From a checkpoint of a small transformer trained on Wikipedia.
Size: 15 layers, width 384, 4 heads of 128, MLP 1536 tanh GELU, vocabulary 2048, 31.1M parameters.
Each number is 128 + 32 x the weight over the matrix's rms, rounded and kept within 0 to 255. Layers, rows and columns count from 0. Numbers have three digits each.

# layer 10 MLP up, 1536x384, rms 0.0307, rows 693-765, columns 288-383
111151081144157129132132132112114143149165121092108088168163091123079067127092133120165110131133119127115110171108136083117141186116136160152082135077162125079086116139184132121108167168129113097146077127060134152232117086071109090127146135127155104103090150138176113052177130172155113182
148147118109104143162146114126122093162160108162116123108164159121131187100133107076132170131104157149134164145104171173117187166125126088086152150120120118120147137152087079153101133099092139121124139117132140075136077085138158052109123160170142179122103103219119113083132172118169135105
130114192137148160123158139186134117150124092081127142156135178069173157089108159112125161145115152146160167144085136153140191155079055137150214176113159123084180119108128142141086124101098129078134198124123100107114106189107109085073117194125146120114086115088084112094104171100170132105
104136190183118158132108150167074091168133156121218079102081172115184105091149145105105090186093136147170110087143177103088159076105091111074146132089136124120100123154117123074147144119147106107176152107103073167169088187150141149103109135168125187129185086148156107164091121109085116128
159120132106150143133102140131102108161172079106123103142168150097077112092126110058113120128131126125154121120133128125104199105128169112128112161157103114121099109112145106103137181158133122116114168201142115072096163130140158106154160117130116154114144119110092108158093105041128172141
171140158094088119168133170175076098104175109110133126149132112069144146139110133103145093185076128126128130163071187157195147105100087143110168135099141094164120109106214115134130191133065112149144104168124058147133134142128131124112165091114126093133163132135115138163110150127106101106
186103166133097126155172153128210112136098173192153128174146127085081135152067133127125169100162108150138157113130157117161180032105123193115135137115114113090082129134114117183061190152122170110096169156088101172130152132150137081125146145096148142085098098149142091065171218114137117157
103108124088151169142121158128163123093131052130131121124208140119125122116082141065131114079137109164114122162089090158117163144147115144118098136211104092170141130058144131151134114070115103086063145145126099119164158088188151137095128081126162112091133139181158173135155131167113154118
122088102161139169115124170103088111111126089134098060135123157154119185087059139113129123083120096150123131083209026142190168147145090131110149165161197087121139144117161129109138084136138161149150147148025102143177142097113146128140121058222094143119092069109095150120141166153206164105
166126138126119087108150124141082152155115122154105143132144150074151159134181150082108097148146156099125114059131141110186126095162103130112140199151091156088086192124122098074137094092177133107105188124101195098079119119109164152184193137168120152108058123154096153183115145119134163127
120148116124119181098154108183167124086162113124134101119126097054128105108132110077138151126101119101173117116138143131156097114148145131134114181164142120175099142113149091089116159193112119082112121173127160091061154086136172143095152122107105155106119142082187111156114113130150190108
090128112120148157105102136135081075149175150088073116143155139146110087167133142122139110119132110132156094133153127090115127125126124119108186138074123134163059138045173119143132164122127148082103108133104141149163141066157127154102166150103141160063102130152154122153131113167095194131
106136156081109091163168152127141085182154154150175071200136146175073141103158181114163115091115138076153130095124175167157142144068134142118103125150131112134113126126139133084139178149138114104096144215135111147073104192134140117128182137151124191112124114122107103105111106123149128162
082121117116127131074154145133166162157137112175065160198163121150131126135054077127138165125101079149106120109212119110186145108154175111154100118095192149171079104086152123124101104119134137106126128146146107100154117165047095094118171172151142107080108124089129104111093147105151115064
138105126191075141092153143110079139061146138098135144118148141112127142163128194068134125129137127141138128136112142109145160063126107140179142101130122149114160123121194104119080181126149175095193119151120074152173097128115123116139136195121181112146115118123108116082127123137075140107
160100128103122150156146166214099096165132097101134070164120150118135184082187124107134178130104143151147173077115091132185148109092093178106130120208146074083124096119133076144133063111139142180100123154156127149098160125149134089090139108122115170099093058095107137094151116115111149154
113163189171134171103158126192156134114142132140218076149153118149155127141069129153083093117144113143113103108156129059106174096141149107129144119112120103098146147119105104094138189094123155157159124150101095165077114152121079115029181214124198132116153162173120178122146195135141211125
098113149137130157087051134178111076083136149097170081083142087094121148131143134155145147146138098099154127129134139167145188127161108125084146126088147101116096159126182119150119154172189153101096092155103163157154205068157101159039133120118164124029186185138094114140124120153165097095
114161141069134162144090140126101097137112127133100120079124207150159119119108143133086122157144140164135153100112172079119196146082198168089179124145127100099070158113167142114114120167161140061072135182126124078155141158142115090125096087149150180070093104117180132130105118126172162148
156140169074147111146116119158164150164145119133124125143126098092147143087106129143180137093132138174170150120155123136118137114161122105089106130160127162157131145112098096131096056133178097113123147107122119086150124099100139092084128149094096118088127120138073075170096168052184112120
120129077116102147136114161150155095130150173140122055144175130129173104126081215113127126085121095125150138129160126102176134148088044068114116095133105170124075115171069119136106101099122123143164219193100100151157161185159077177142109118161122118109119114137087220134131128076066080123
122075183126095154082099102144146089121140051131139145118092178130135135129157132136122159115134114120144135103130148125151136167159152114157124118118144099103122109111180135103095163121118079090192168172102148097086102135155133104104193155134111122138101084130105107120107131121084144138
112144155130125172072151168099125086153126147148157112136131119101135162087068159190065124119122181128125140123116113089122122109103121145124162137114092120154135082176164138087086148153146125067171176206126136132092134178118130149114122170140119153181135107128150118175058103099153170094
166072113135151144194145202129135077118201142150141169137122152089180183049100119105195165112066130137167176096141133162182148144098127109118137128156115083147159079128128121123073099163187146134143167115108080090126115115152108099150151092132130138122138120125218167127135132160138151137
144152166132088166129149107134135096133164133098121165104103106152110162109109113130194107167099117128194140201145105130140150120086127102092130149130125150141124140124131112119072162101107110108140133146156106145176137102097146157089116177098140126109136220110163155110081135098114114132
094126133100105123175152093118120085100169082144185111107127089110100130149133183088150122093100086153156133150132137098124152166124131122141180070126098091105103107156158146137100107117194127106146143151127115150096105168146110155123093136158154152129109104133120109119090121138159113136
162134150093139159186120122120132143070093062135096125154065160161138158068116075135222109108112125137119156190134132133127158168159166134094154098156110102146154148149142106156146102131077146153201137122098096130119113076171142073150141091131080133120069121110107116162146104031109170124
130146127126138192097065144146141147144133160076135124141158159178132102113163138142158138145137100161100183108178133078131188124097112158159093134133110104146093133103131132131086123125143091133163141181106130207070089142074107120120118135180154127157134134128092119118153146063157105101
155113099097126121127140154174147158081119104170103126126208198190139166135139137128093133106049129170129111129158085091110163121094152068117169134182157139142100164078162133126110176154106113097094133120166122095108172125080159140101076136115151078152130126102121097136136122070180133133
146086159143110142098142112172152123139170113149172039150184140115067150113151088084133140202134128087137206112111101109143190073153165193124101163133143106185144125103159058110143077180161106103120128160121140172160141086134141140069103094134154198060081077117138040140175250115120110113
121133110135132129117124172114165062091118108107107112150130123119126130142183176071147092098122118134152096105141177081102125159119113127132140146101118094166072089144135130126156134113085155114147168206142155129106168134197165113088115121160172153144065143119101143104139173078153147135
115137091111153171064158141157168140157130118105092074166134097138141137139123128102105116110157125161078113086095125156185134137126111136111081215134153088123159145145182119103092117115100131128165123123040159124162164168116157118182179085160115170096096086109173076095147125138121076110
094110148101104091075147126163108127125145187051168125115132161107134132114076161210056204192154112164099111124188128097093086090113148123099077141097106100129163173120131094144164149144111079116119084138064124144207122150139158083153137094134105150094121110133195099106130114151132143148
104169167112105107065101148192130111144128133120119161142147193138195072111136137139175188100106132094155144116115083147136125146058209160091139145109123172095200120116136099104116106103146075141131153126084179155162144092134113131143144118168159135106161092182170095164130130127093049151
091146118094148131129126128120079099173121121123048134105175199108149160187093142185078097148109098116144136094073182094180141131131120198101192147155193101120091173176121119026042175115147077142132184130136156131134179130073135107164107125088157112108088120131109182115108148093063149093
059143117121137163137107111158153087133121094099086108127106148104151172080077140129125142199121092101136120113134182182112166109105171197120201119125121095125150127080104086127081168102058120123120123116140124068084214172123133118134103155127095134108121050161171146143147134116055118132
105180107107073209116134131155191118126138131165199102152122097067148086168174098156129142192100098126079136120088108066147139112072162120102081141106111121119120153088167107174174107099120095140142138154097112131143076109125122067162114105115138185116095111137125114108137137097127142103
157120096068079131157156156160083146087141147085123082129133109169119134165116143172146151153082110131141109150097086089112196143173143133076134111180108101075165141132138111128111127207093160111156125099047150136141128089138118120089122088193168132109095116131090117119138206115106130076
108113125078088126080121118147157144126103119190092180132142135127088131122140112117110118165100149131103144135192158093169125120169067136090122115176096045093116164125153064115144151060214167135150119106107205062120174111193078152132090087098185058138073136101113146206123140090086091091
144138152083167116118131172121161080127138132136136081174083117124118122119119199152170172097132140124159131161154156147134116129070121160115162150130174098110139119104158123130097095179172095051140143140113090138110093065155176148107202180123174145089083110096123153129088173133147077080
110112104129130157159101143099159171111138091108140106160124130110151150158153146147139107137073118112129145121131144159123113174122155134122140155170094115181081131135125155123094134128123122140115103127076150108099142139144105122160133088157104140105145049141111158140140140154150111140
170111120104140123140180133174108116116126197200131163125103183113105101093168186094110115163131103130086157119180105108133134127123052142109184116087120115137094159099117120115100120085181183114151117122123126100144193080072089170150135179136174103095150164122098195146061118088133153109
148207091102130131185121104141140081147085161134083189174133201151192158181106155103137130173124057107171164096173133122145127155113064060134128116125179111200100166110140128084108073082116098138142129118112133154155143084100067070138128109152152153130150153101116102098101135140038132112
091190130124139129142129146087132020071128115166131186126142112151123148062117121116124152114116159111136092141140148162121123082114143137125132140139176130150143187041108108123114184124126104111144122134105147111160103135113124097129141146115114191119098152099132095170080126143158153144
081106151106158162122174094115116127098098087133169124145108108144113103127105150083110098110074125073146169190134149110122140122152117115100120069122130115149096120090163117141112072105093148059129166109156099093129180098134142150108160184178188160160099111136151137082142116122130123136
135048097120100109098111120094111117144158082044172081178130149091071174068080157105147140153124084133128134187107121180179182130146113141158143151163100103181092155117153114106086109126112154126127192121122143140111132176107099081130174061125137116094074126187157204118158118109121148088
103138172125139105098112114152114073187147112091165161133092135170111116139108071143108103182097125182122143175108066172112101045121095155081093093152152140149143104110150079125107200140131094089153144122070055158110095112166093171163098124069105095065132154092100102102148109135207135141
217169145151091171112184118109141148093142130144116138125103113162117160100100133172130137158130161099198134085085141138127185157139086151121122162094149117162094149179175118100101117136160177160104132143130126140117162165105203109126109122148196105118105064108129164119160166090084122126
099160147077142128109138097163134125110136068205141083104099224141094178114142165080173136069149162185105202140127145147146200115145077105152122173159098123124227146112141117108048167122130117063072123087127155129165155145150147159130123114113180152097092188049122099084103134125155160117
151164189100133148174155180132150104147166111140093148154117171122109143148083130122151201169081096098229138142132085124108199131098125150123049144176122163123148123116133131192095087086167121149139095149133108119156140143153128104159089157137136179109175134126148062135111075145111193087
163198130182062102105136098170189099141162114125187124134143121135155179129109130106116130145086063090114157170082142147111155157163125193130165149106120085146188162109128143022148085113115069137102096172148165118116097140101157102127144163173148160143128143110142167122073158049155110081
143178146134094206126135148165092080092135142117170112082153083150141095161105141179164174173154093113141098082195075103137131110137140126113119096124078114095153163092115090150115167158113119114109109122059107187162144123106190104109147109145109169089152147182099053115098166137126145122
116086137121080155117042084154094117092168130186060117115141130093083124097151066141135104200148080113134146107129131167115102145144127134120117145140156124162138091138163147063117153098097123178152117164121125122181098166124168176157168119121097135119089130106100127131154135106068129105
084162130083149089115045102166114092124124141110115140134153171103100102110118110194127167144116142169057170116145081145158154145104120182121107115156170082118138089134137126103086176149057117119128120126142108197151096150129122125127139118150173154085156171163162090100185142147122156113
136129123103131164094190135118134155141105156166141062152108166155089129092143158161107185158151083171148140124126158128119109107125143097104128171162163143171122086054120110123194148091111138094122124118069118108179115172156118078128087107173149110123109160147166112097056090100092124107
097159135156140140141117114121131157153140141134106161154126128121110136094095152086115107179143110145120147164099134104093171119119155150149156165131177151121095157132142119100105153197089095091169173139137110173144103088150222106065151152152118174121121119079136165147173114140119128134
156149114083093171144090122084129137124154086098165157126078194140167092153171100131137152097088060116135105126139166161137164130150066163122146133201139159074151115087127131131126101164107145113152088147116159157129130111121160156100116079107145115101124150143140206129114094151153143102
102153153117121143059140174195140142138116062151161113153166136139137124148083155143087097141140143116151100141080127166169118095147152181114127114053151088107136172126124109144133092120144181122135168139157117178127123182133095066112096082135222132064133100160142091122196179030049151073
153110102124077150074079105109207155143174148165067099151197113182105137104148155124155136112123137115155144082178137132099115099114121127140162169130123079172045166082146116142164134146088124104138086166129109161105143155107120115141151111183179081098054070135093196107149122126184195100
109093123131096108130102163173078088095116193116093155183235104170091129066038119197152183142072184144155123165127163128130154143115208170159120166192035140183117170098196129088096152148092079098090126147057137119137159136131133136137126097130117160112075158160182088158135130110148170067
113117175069113145148154128119109117113150168094154092138137120136105117146161088114139112166109131167160127129109114075123186133108108195042144117126076106147068105115145162128110138160123116092150129163146153135108160123167140159077095167177154135117222101109154120090168139156115162054
106094204119053177164083093142111160164150141167167156147199159135058184120116145147130139089122120120089151183098136105109114139126145122116145162084132087138101146136134144173134092130157054123130084141084121169135184131089136131119129123121107156139119150118163137161101200100168099161
090136130118108151067158139176123121061108143108146144088114140132109129147142142125137099130120131108186091124174155123082178102113153115178128078097165155067121190094149098165120123144164081112119138110092122118139178071098117084131120185157148197105119099189102150122134146130140136157
108139104126049140089122127091078079134189133101188065108159150101121106100128088153119143119071171115104144139132105137083123115149145080096175115229116090118178138101092101114083125096106076088143105148088223159186055154148164185170179168177173149133119127112099160128068108148121110126
112093153052134183155187147140123140078169117101189161121147186145088128089082100136120137144131118160183102114104114166044160157165052125106095100150158183096153136103166127151087072124109115109097109101121125114137103119168123075157155174170170137167122170147099069080139104137118115163
082158127125089154094092103109153133157149094079098106105077155147156169126202153129043142084109099175134189111155055115079109155099164108109157127114157097150114136106147086125112168177083108103136137141148210140108193094104171105177156173113134145121102055118151066163170160106146123128
169161162133167167098158151076109136050157150145115150153150141056084066168140117133123153132140133167245114132149131081146148089150152146116127096128090143110167137111096119126077215095190076098105178093120206120141121134112124087091107172122129149116114077166170127100118151144096170125
148176131135143140098134146194135000053137124126159138108100161136074118162065132154153128024116104177118111116128145125118122163154173085067160144125169093113137136126110124065097148097135082086087108130101154165149199139202169162160150143202180147099069101118138175124085153101088132134
129108168113124173131149150168100130095142128141052116098108112090108104084140089108100128133124091142129162180104089137100133164078165167121115133138156124092105108138170141172139132152108121115164157178094103112201144146125050101114175101145161134149119051108104108107138111095129111124
095167134115165080088124106132185119123146086170082125134144136164088144135068105153130168151131135165067141072158103158098135111176124162099090154086110076134144169091087090116073137143114099106162102143128157130126103180138066125167127147171154110134106143090117089120132114138142121150
078126126160184164145085102168123110132137163134088097126109121055182103172140122108144165080082142170095078147149100125081146088127168155176176127117148081114088142127122141157086146128177103121126110096129114104129127146118126122064142140151157143124105153143069172150163151094091134142
155091141166154125124107134119131136174129179142150114151116115075071191231140160103148132104151142168131124117142114105116136145108130141158112112157140137131119104227154135128134146080104108154101114136083167073215138132141167058135120151142096147086099143173158050105118148111179166131
110078160123109153146130107145143113146164128137075124128108158087173167109171186132169188188133137171116158118171165157174122146147135147070156163124134073121150178091136130110097104086078138062110138141088140085122133105147163089115136137133128140131131105189102202120062193098135107067
# layer 10 MLP down (transposed), 1536x384, rms 0.0308, rows 693-764, columns 288-383
153161139133104157100145111086136108069079120212074120105141133104166126138096166086133114128196122169156125158132138131091072119177086082188126112151102131161126066137160031161167131149086074144131134124161107168156165115103136117128216116075133099179157170137136123125117088072127162101
080121201164188137082206156111147135147143134071109153111058042157123104128109205153124100128125036107129101162125119024101106075137166090113124086151138137109143119158135149116162146163188130103159038123087160181167130145103156164151136100134137115131121092089126136159142132134107113154
091176119087123113126145116116150154184156113099174153140148123138135127091128117178111095084138150098069109097128171117130120100092148140193164133102177124177163124100157155152086159117154119136093137165159152079154103126077146111099120088124091110098168115119128122185112172130181152156
137113112116038122154114152144162142147159121107110099143144080094129125139135139167138125165168174145131152122123135128159143162096114143157144133173188126144198109072176173139106132069137120145066150181093115094143137086172132153142144053108144148147112127065126137103131103095173140062
148059112196076089111156099156145148149128150101140139164115077104161140126153113173094176142129084116150188102152178166117122083176078110116158126118145120198118149100109109140105134156180100104135145118141092151123177132104126171091099121097121139152101136119074100131163154119107131138
129112127119116143087189130176161103169122120170194110071082106123128093120130115163046111127189165173132169114152182129121097130089142095160116078122131109099147132127167186129122201143149110098117120148129109096141113105143157149157090069135112224115123121144161107093120172114136135083
102155084197132110115088093045158065107209115101105195100138107141076117098134092124152129137078106080208164163158129148135117127170143078109156085166186153147146137143167085095127118176134118173124103105059120109107104181140205192075147095053072149107163136093175139105159111147113124130
162138094173081104109121147142142127101094189139139137155131198159147181080130102125145176207148051097144105107076123157153088117091071096147134160103133125085135123057186142207105125085102196111087161140135085159143146203143139122139107119193172086113106136073128069097172123131099100106
129129182150063126104122118141165127138053133082029186114151086146043150130075188132099140043154178129094181085159120218160140175212144109113137109106138122151106174134111110091192137135079176146111131068137148158188085101136093199205151090135139113127143163155150095107143093154148041099
124075104201128114161100107163063095065161117063062136032153128167136149127064149127140117125106106150170135114146149157125127083107129161170157141111201098126156131137175110127136106176107150173140168105158101131141099151127124120125111120162185155101158102107145123108085108130213134088
136133103142114144154068139111067124163145164094129133093155112107194174141070067192093155126138170126048126170090148118160204137152127137094115105108100146123106138095138022138167168145157113187119134088098142145125142131119113153113126090125103103111117070092100095138113175104183137097
113086112057056114128084127086122130199161138132180138140124122136118154151083164129110129133126174139130132122129200131143020124163099135161138128156172139062184094160111144171118141109141069191184124172158137124111134124092114138159157059103129120112140131120103080116139167121175133114
145103151109137152125123151112113173146110126136115131090116057163132092093087147136133130195140086135095116146101096107152131095125129152152101137125153146138115145103125136099090115093178142083102174155173155150172102120095140117110087161169078146155175155106189058084204184166116119096
175111058086113152076074108122123147117118149133151052145093197125061111100115133138104110151121155117145108138105148083119151164097148087028077176180121203116133093080140069182097146098130093159152105144113103147119163088147153164069108192162128150154140152136082121140122083143146074086
078151112082124117174130144107080107193170102155119119142122170094125132090099100153071127144126120101145144159143107111125152149132171165103099132153154141124155136106109183094161144183202098059100141128141136144179151125116123125133080122163120134161099128101117120150182155139160081130
219072163071107089085130184116147174142188153082153130136169182152184125158153000089135144204146120106130071134142112160047082132136146134132142115086166082096119146116121075205179157147152135121086091127197125077181173155127136102118108078143105132165109114104122128115144122082095122091
228128131110133119085143135143156145131134170107068145153071156186108110060143135165093168113140183131170113110103180116164182154151121104173136105091126084098194107065114113155074140159127024091047136053120102115192111150122152117131116085113167082111123150131108153181122091076174086119
092116105113121121139145122097136106143114078146113121199193107166091158159121098187088127111156113119164080136122138128128129135116150095119107084128118156072165093105180131140125144120144123127110188070095169128113136105109125177140117152117099142170155113110126137127156110182137120120
135128144122145126121147146141122152120125160132166099123191164113096160144113147077142116098159105129090122190142077133106082125141136090083160121076114144156100064170145079174100083163108114153121080148126145171104138132115123146161138124143113083132166113165121159129091096107105139163
147146143165133159058170160122174116102139155086123117150045111143099125139157120120122115157152165041112128180115121081146166110129145164140182103113139130126111088143089106121113181144103083072116115120151087156129111110159084126107125103110158132188105120075168074067172111134103129118
098194137113155122147126118175195108081109075140183128091156152114100171144153126106095112160192127079084138079103146138160113103199146178139146134123109098144193154120148086125145111096129183136126091144095156178146105105098159113140140104128131145083142121127141158176159158098160097174
191139096173134148115085135142126125177084184113073103136134182115102109092096139148183154082126101144113159118093152117150137122132073169151122096131122154118124127108134150114151133140152109092083133153119115116181140102145119142107167112102153116093128112116202133137139132127165137104
158101121155123084105129162112101129136133125168137181175123150119147167160138124067157088142104054058119084129179093171105192143133102081098097125122165105139165123104126177147128154194137114137162087119143174109136137144091182137151105163139119120076029103125149095113150142159171138119
116085150120117115106174091171168134148105159176181120166130120102076117209153097099118112116210115153103119146181173089063133096118141124133167184164096147151138103100090088131063174137088139078149056140080168139164094107167160184087115148103103135132153148084093037175159153168085113155
084131043129154163139128147202167180042141132167140157162137084127132110079156167113172131145139142141107128056161065131101150129179129114116086142111112096088077117134156052128144103127127119117128158078080158137069111162171097099144135109146150094099092067148156123093107104152110149122
164140142135110125118131171156131177157110152141067151139105188128115108127111081143134130152128151105104099079122135148131070117133118115086089130125116121132136115148156133134116159129091133137108119119118121134141145094093126102133176088098108119123102114131114135175140135102123120106
098089104134148119143099146131117124144119176076098066101121102199095107182152072156102150132155114124155141138086089127099141185120104132131146121126143177135071143149097120156125135155149113115148116092112102129174170097102160101099113179155140144155143088172136180127129095111136096113
130115105125144151124124179114114118162124095141131163109101147074134136151106052107116054141102118160160081115115107148110106129149113096219164103121231121102141114136174163158120144125135105149111118134140150099201191095122102180182127125066151145100184159116116096097150136102131145134
130077151121116176146144158134126119187101113140175161142122128091084170079126142121098091134104087111124113139104141130077093083094120110027151110157130173230130080162096117044129149179153172086128134132152054130094090119114099078115122159092124147155106133187156108120155153117132147124
118045126193120148121090161084150145104157166132123133149111100127167089151089063095141131173160155120084105142187073063079159096198161165162130091140103179106187130132121083183137176167094150140198090136147053127131153109136132193058097173100095154063119152114128122086158088151130155172
113145151138167139159114065147094170145123126102128114088119104194123144160110156143112158127154078150175123161172115170114155157096131178081102118178082148041160126116157178090078156131106081140113127132105138116091139085083116142187154148099099120089163098127161152139086115127166130187
193118199110108124094199140102105169120174200141051132067136164122110109097100170151132105088081135126120176153162190164106133118130095130185118172198118121106140142122133057214102137163124060158117104082134149103094118176146141145165064159121127207131092132105145158195184105115083124125
172146177153121079124112160161147117134116069069163130091122104107105145170096119151108095134114207087136122112163157129123054102161130079114171093065231112134114125148118055061066174133137120138097185042158132153155093122139113158110155192103145125054175111198134138103081111188154086103
133131147148178151100190100156144158134100121165157164122112155101156122120134133176095155080147086105118099134111098100108165111122122138087119138185104032064157121139154108111119104124076113100084175152202172099106122155101171089111148180148125120103078120067106149154199164133125140112
115101145132149116174139121099113186116097183172090180111161158108051118187071117163202072130128128124095075144068147091067096125157108125133150134113112170069122119156125127187130122155165144145129064175117097131106123153117154158136168104088109106191108096135141137111125106145120114073
127127143103119092079068102108046100122119115120113110075144176160102123149134123156105113065098134120114155108116100100162238125131099083131149086123144100113162066184179094124115201141173095017113125156123035143074105160172167113071196099205143198087120154094063137166128085153139142105
161144193161149086141087168136157170136090043127063125055191131123189106165114173102129058127150175100134089097150114122104096088096059149124061164097154103127116082120140061105131132161108191167167198153141123087119079101168111133091120127074148106176175130148106114145156104099165086168
205159138138129046189095175142128072109086134197126167108153154148165083083094116067096104186145113169193116162137177117212190080074214057095174142136100115141173169146063130036165114129147126144084166116177141204102108099104098183128086062207125142115100174022122166124154047138182172064
164185117105153151144071145053082132148140101082103201079122149143134090156100082205159095118163064140071105131152072125108162131153197128127126064064234126086087178171100109143036114063201194141118123125125079145178200139133166099085086182133105130180069133086181131189127137068132088144
132123189123135142071146134133080162108119133163123131113106114166152161092142079161084081119102104048141144160118158122094141125186143123185116115137147115159134125163099100180170089123130101172131101112133125113105136128150154151132111122126055122125179100150104119125170116098108158142
136106089158110101118093103155083133139158114141173125148118164096115138139146135139073150112132137167150154150110081133123138123095101156111178134106137131147135110159146208164095112128147135093093153135129153150114158106089151129086150167123108081171136105163151134237144118142133149121
183149085127186152172091100138105098170131118178080154105051171138064141199151253140188076159123166165114169089106070129205099095100073113060158159086089104162106170078142064131103149125173234135176077102182109104114177159112064177069143106116137087076172156084136207176081070105158183040
099158119156101145143065117073144095116077135069133159083183192166155100138092185092201137134117108087142170127128133082174077132112096066168131129021190138130186158122148085112126146134164097154131142114184150193149187125136112124157107099157166115105145147132150114075131083099074071139
134194152158127109106124131086094101115099098184092156162141149137141097141179184049081230131185127042116155165095059136164114103111205162120124149170155148157175048129142076149121149103097137213087086092110133194160089154189139140124142148087181101168119153093125130096123149163134191182
119103150104064136151137124173133036083132128121107135128175195134129113181142101157126149147139165077154111074124146110152104134164151125155121163208143110130176089177070143143166119115165076110140112126128120098136089152130158100215144146127147134135096182071107111154150132114113114099
088135105150144140178138191115133189099128089161123123112125143179137131118126148150166098143149086127178116128110110159103131162124134097138136094097137148109161142075115066096131053129160124228056135146074085102089122109070167158113109149186185080128034081102099104165129097145069072117
133111106151177142118152040144105115142081137141140114077087144092128160146093097128113094149115087158116168193161130163126086163123126156146134124131150131111109137114088167134176113137186110167109125126188123177134229103131175103089139165124130135125217105148120109082074149107152129124
063104057121117155179083123125145085137142062191103171154161130146118097061109122099140093092152130116096118161170126134116112111201170111091128106110174163139150102173152185126110184133154107144067150110189136135161082150128125110102108068115125143125114123097130206146102151153106100178
166138119111127181148114115102164155127131132145127109121132129138106090086121138101173110177136116136098138144131123069099130120168096139145136142109130135138111103078120151139117078158163143153115093125089099101102159233112102131135154111161162080155135144121188097116149134133097104130
155126162080130103149103091126134125096049121101110146064154113129150095172094209159162135090168131056120177092139149065162157158089207155154164121132159226162083125137155079104172076208082109149128148152107200019148133128153117090179122208102050118096159127084150158142080100092126150068
122107021104132171098123153125139111072136138174134140127108125145147110128179160065182147148140120088095151128177125176115085193163130133081121137189115107140096138134108165140145092108165146168118153108119168138116111105114094135142123146178141161133119109202131128118147183126133153132
108070160073101128126106213093160189097112122149155059098105167129136144084144153133143143142134151090071166208150199091115096089146178136077108095092149086114145130176115115117133128079116088127106148126184134059173152167146081176139167128142127087155099131138114172083140081104117102120
054114169151149111163133112122144158153141176103173142108087160120126149115088141117120164071123114160130178150162119102158142145084147098123146161153105131119153107091119121140122095173133178117104086155110167133051101145143088101126063117183166119126145172202128071176066171129151167118
130109195120143144128055119137122142072121118122137141091087141132111139117102138172148126113158142148141090109172148110125133101151091162128187172084078167158115131092119089116104115172182125117199172122111137137098127121184150202057149096135137139029149121133160136115127090094178150123
150197150121085156138117139127102106192119075061163137111086116122152133116170127124102157161132145166061112136106105097203126174073108142136130127121099089110116122137134143142083088155156134130146141123101102129124125178109152190192152154073147159140110102164197125078161145124208158114
128144180122124100145158200107123175092089141128109089098135135170129168144131162180123076135121172082112096092191123160149134109097085054118071153108137162127103120127183148168095157140109151150106103133168109148123177181061117131160158124130144131154120116094112139150106134149120142092
192163121138087113086166110157149126089168148181079052147148100104178167136109144115109119092157171057088074121191121144126115109149144151207127143102159135149098147138119125120111143162108115087128080134171135104088159130157191089144131139154127136119142148118117130065141135122175146129
125137159060154110199121168172138114076155127098150162117111094093159102100159056141164130079173079126134105092172130116066092137141093081123134168121156088166119165140135082172136141179097155078141112143140104131105116157164119151134141125119098049091149172139107167150092113116139101202
081136181121181114144138160114143150136181107113149150101134133089125180120121041104183153140166076124161117129174162143120133186138182129136066128143125120082126161133082144117129106121182124058086206122138087109100100109092137160088149112132083181074184168118099112186110098123158120121
107159146117205132131150103175101074134138091130073115076059158120129168130160172162078126107110114100121152144121153226172093180104152203131185125163081104100106116072106098102129068134118068135140081028147127061152147096120120089171188110131143197128192160205144171130117103128151136112
125105095186162139102130127133118079137059108128084112121129179113103138131159121113166203111112086119092122106134138126107112095156095087197140117129154076130166107133167183113116116159148106146106154119114129152157123151137154106143178102069129102129045167143128182115121132133100094146
125172198146128133120181139132066118084104081139150121126161129134133110084105175097140128170157106091136104121132094162123122092095166180211174132118141136157147103127098190128192159130122198176115113135071083154128156077187103160112168128104169121138106162097157117067172096143183100169
121126153095088097159109152160122120171111087069114123200071110133139146128082151140164150122094083117102152099089139135185092120118141134165117107114084084163157069164106129207091162146104165116147158188141154154117166132115120151140073081150152102165119131087174148122085158068133139076
091114103148120128119113157172103122154147151191123122164128142075131094113126105156161102137114126124081151144089134125080116169088069116127169158186122079144131113094147216135042159138133094133133076105130135168138137166147108140117127166155181088139084134136127086188075071173142097085
166053105084106141071149160179141135086161114133197096125132147149162151153135153115116157115137095063074110152124190143126173072132095125208191113141111164114139103121119135165153113142116132114131196114146145126132127072098152126144113079137195068087175178087152145108142102171150162107
162130145096127089137116161158135151188063108168145095152153136124059157178147137101100098159133109149095184029093123068173087185128101120148117164126120162128090147099172063125127111142164050141156138175175186104146082159060070100157113108058136090063122140145123115156074120168061106124
091153059139103102124114131131155179174103135148153101136153098104094164139168090115170142137132107133130129129150097134099082112088071078126141157079116147130119179176151086129135153127155134115150086155081085153162160072165107147101192116114135130146148149084119190117129171120118167087
118147131094105070191103083159150140061077099233130131095126107147124119117158124122143094110137161155184081120120181127152131143190129124129193124132119134153190199029092075160128138156169044097081066135132126130109136120096151167201052136081140186092107098118106079148106110129081069127
136171070179116124161149163160186150158135145084123106121131097158124140130140110059054120085109158163115122122101132063132103143156117177113145113124154138106115114150129062134175150137097137146146096131138062107141163148159146085145105106121095130162109097177090101136152114098130138103
150125153080100158098148149149102142150179150088168129164063130130170083155174109161079111139141120082140110101112134140135123149110137105163084099146113171126152129142171146130155132092142143161140092116102145104122132116155144117065139135109112108086113140141152164168100126103085178133
083140107139119090174154183075123131162187144119105208135099119149174136087146087134121089086086172122126115146106140100149116170094148113123125154089088152142127080148165147131121179175131126146155157128134064131147137134155141132093131117114110071103149124120093136121185174122203102098
135085100139129088144168110116083116142119128141151140091114149127168115105155137154154100122113124147140153139169153165132091136155148099105115114120106096176088163093160144115100139111105118146134116119130153173120202102104125155161125145066144098159096100128114192114167151145153151104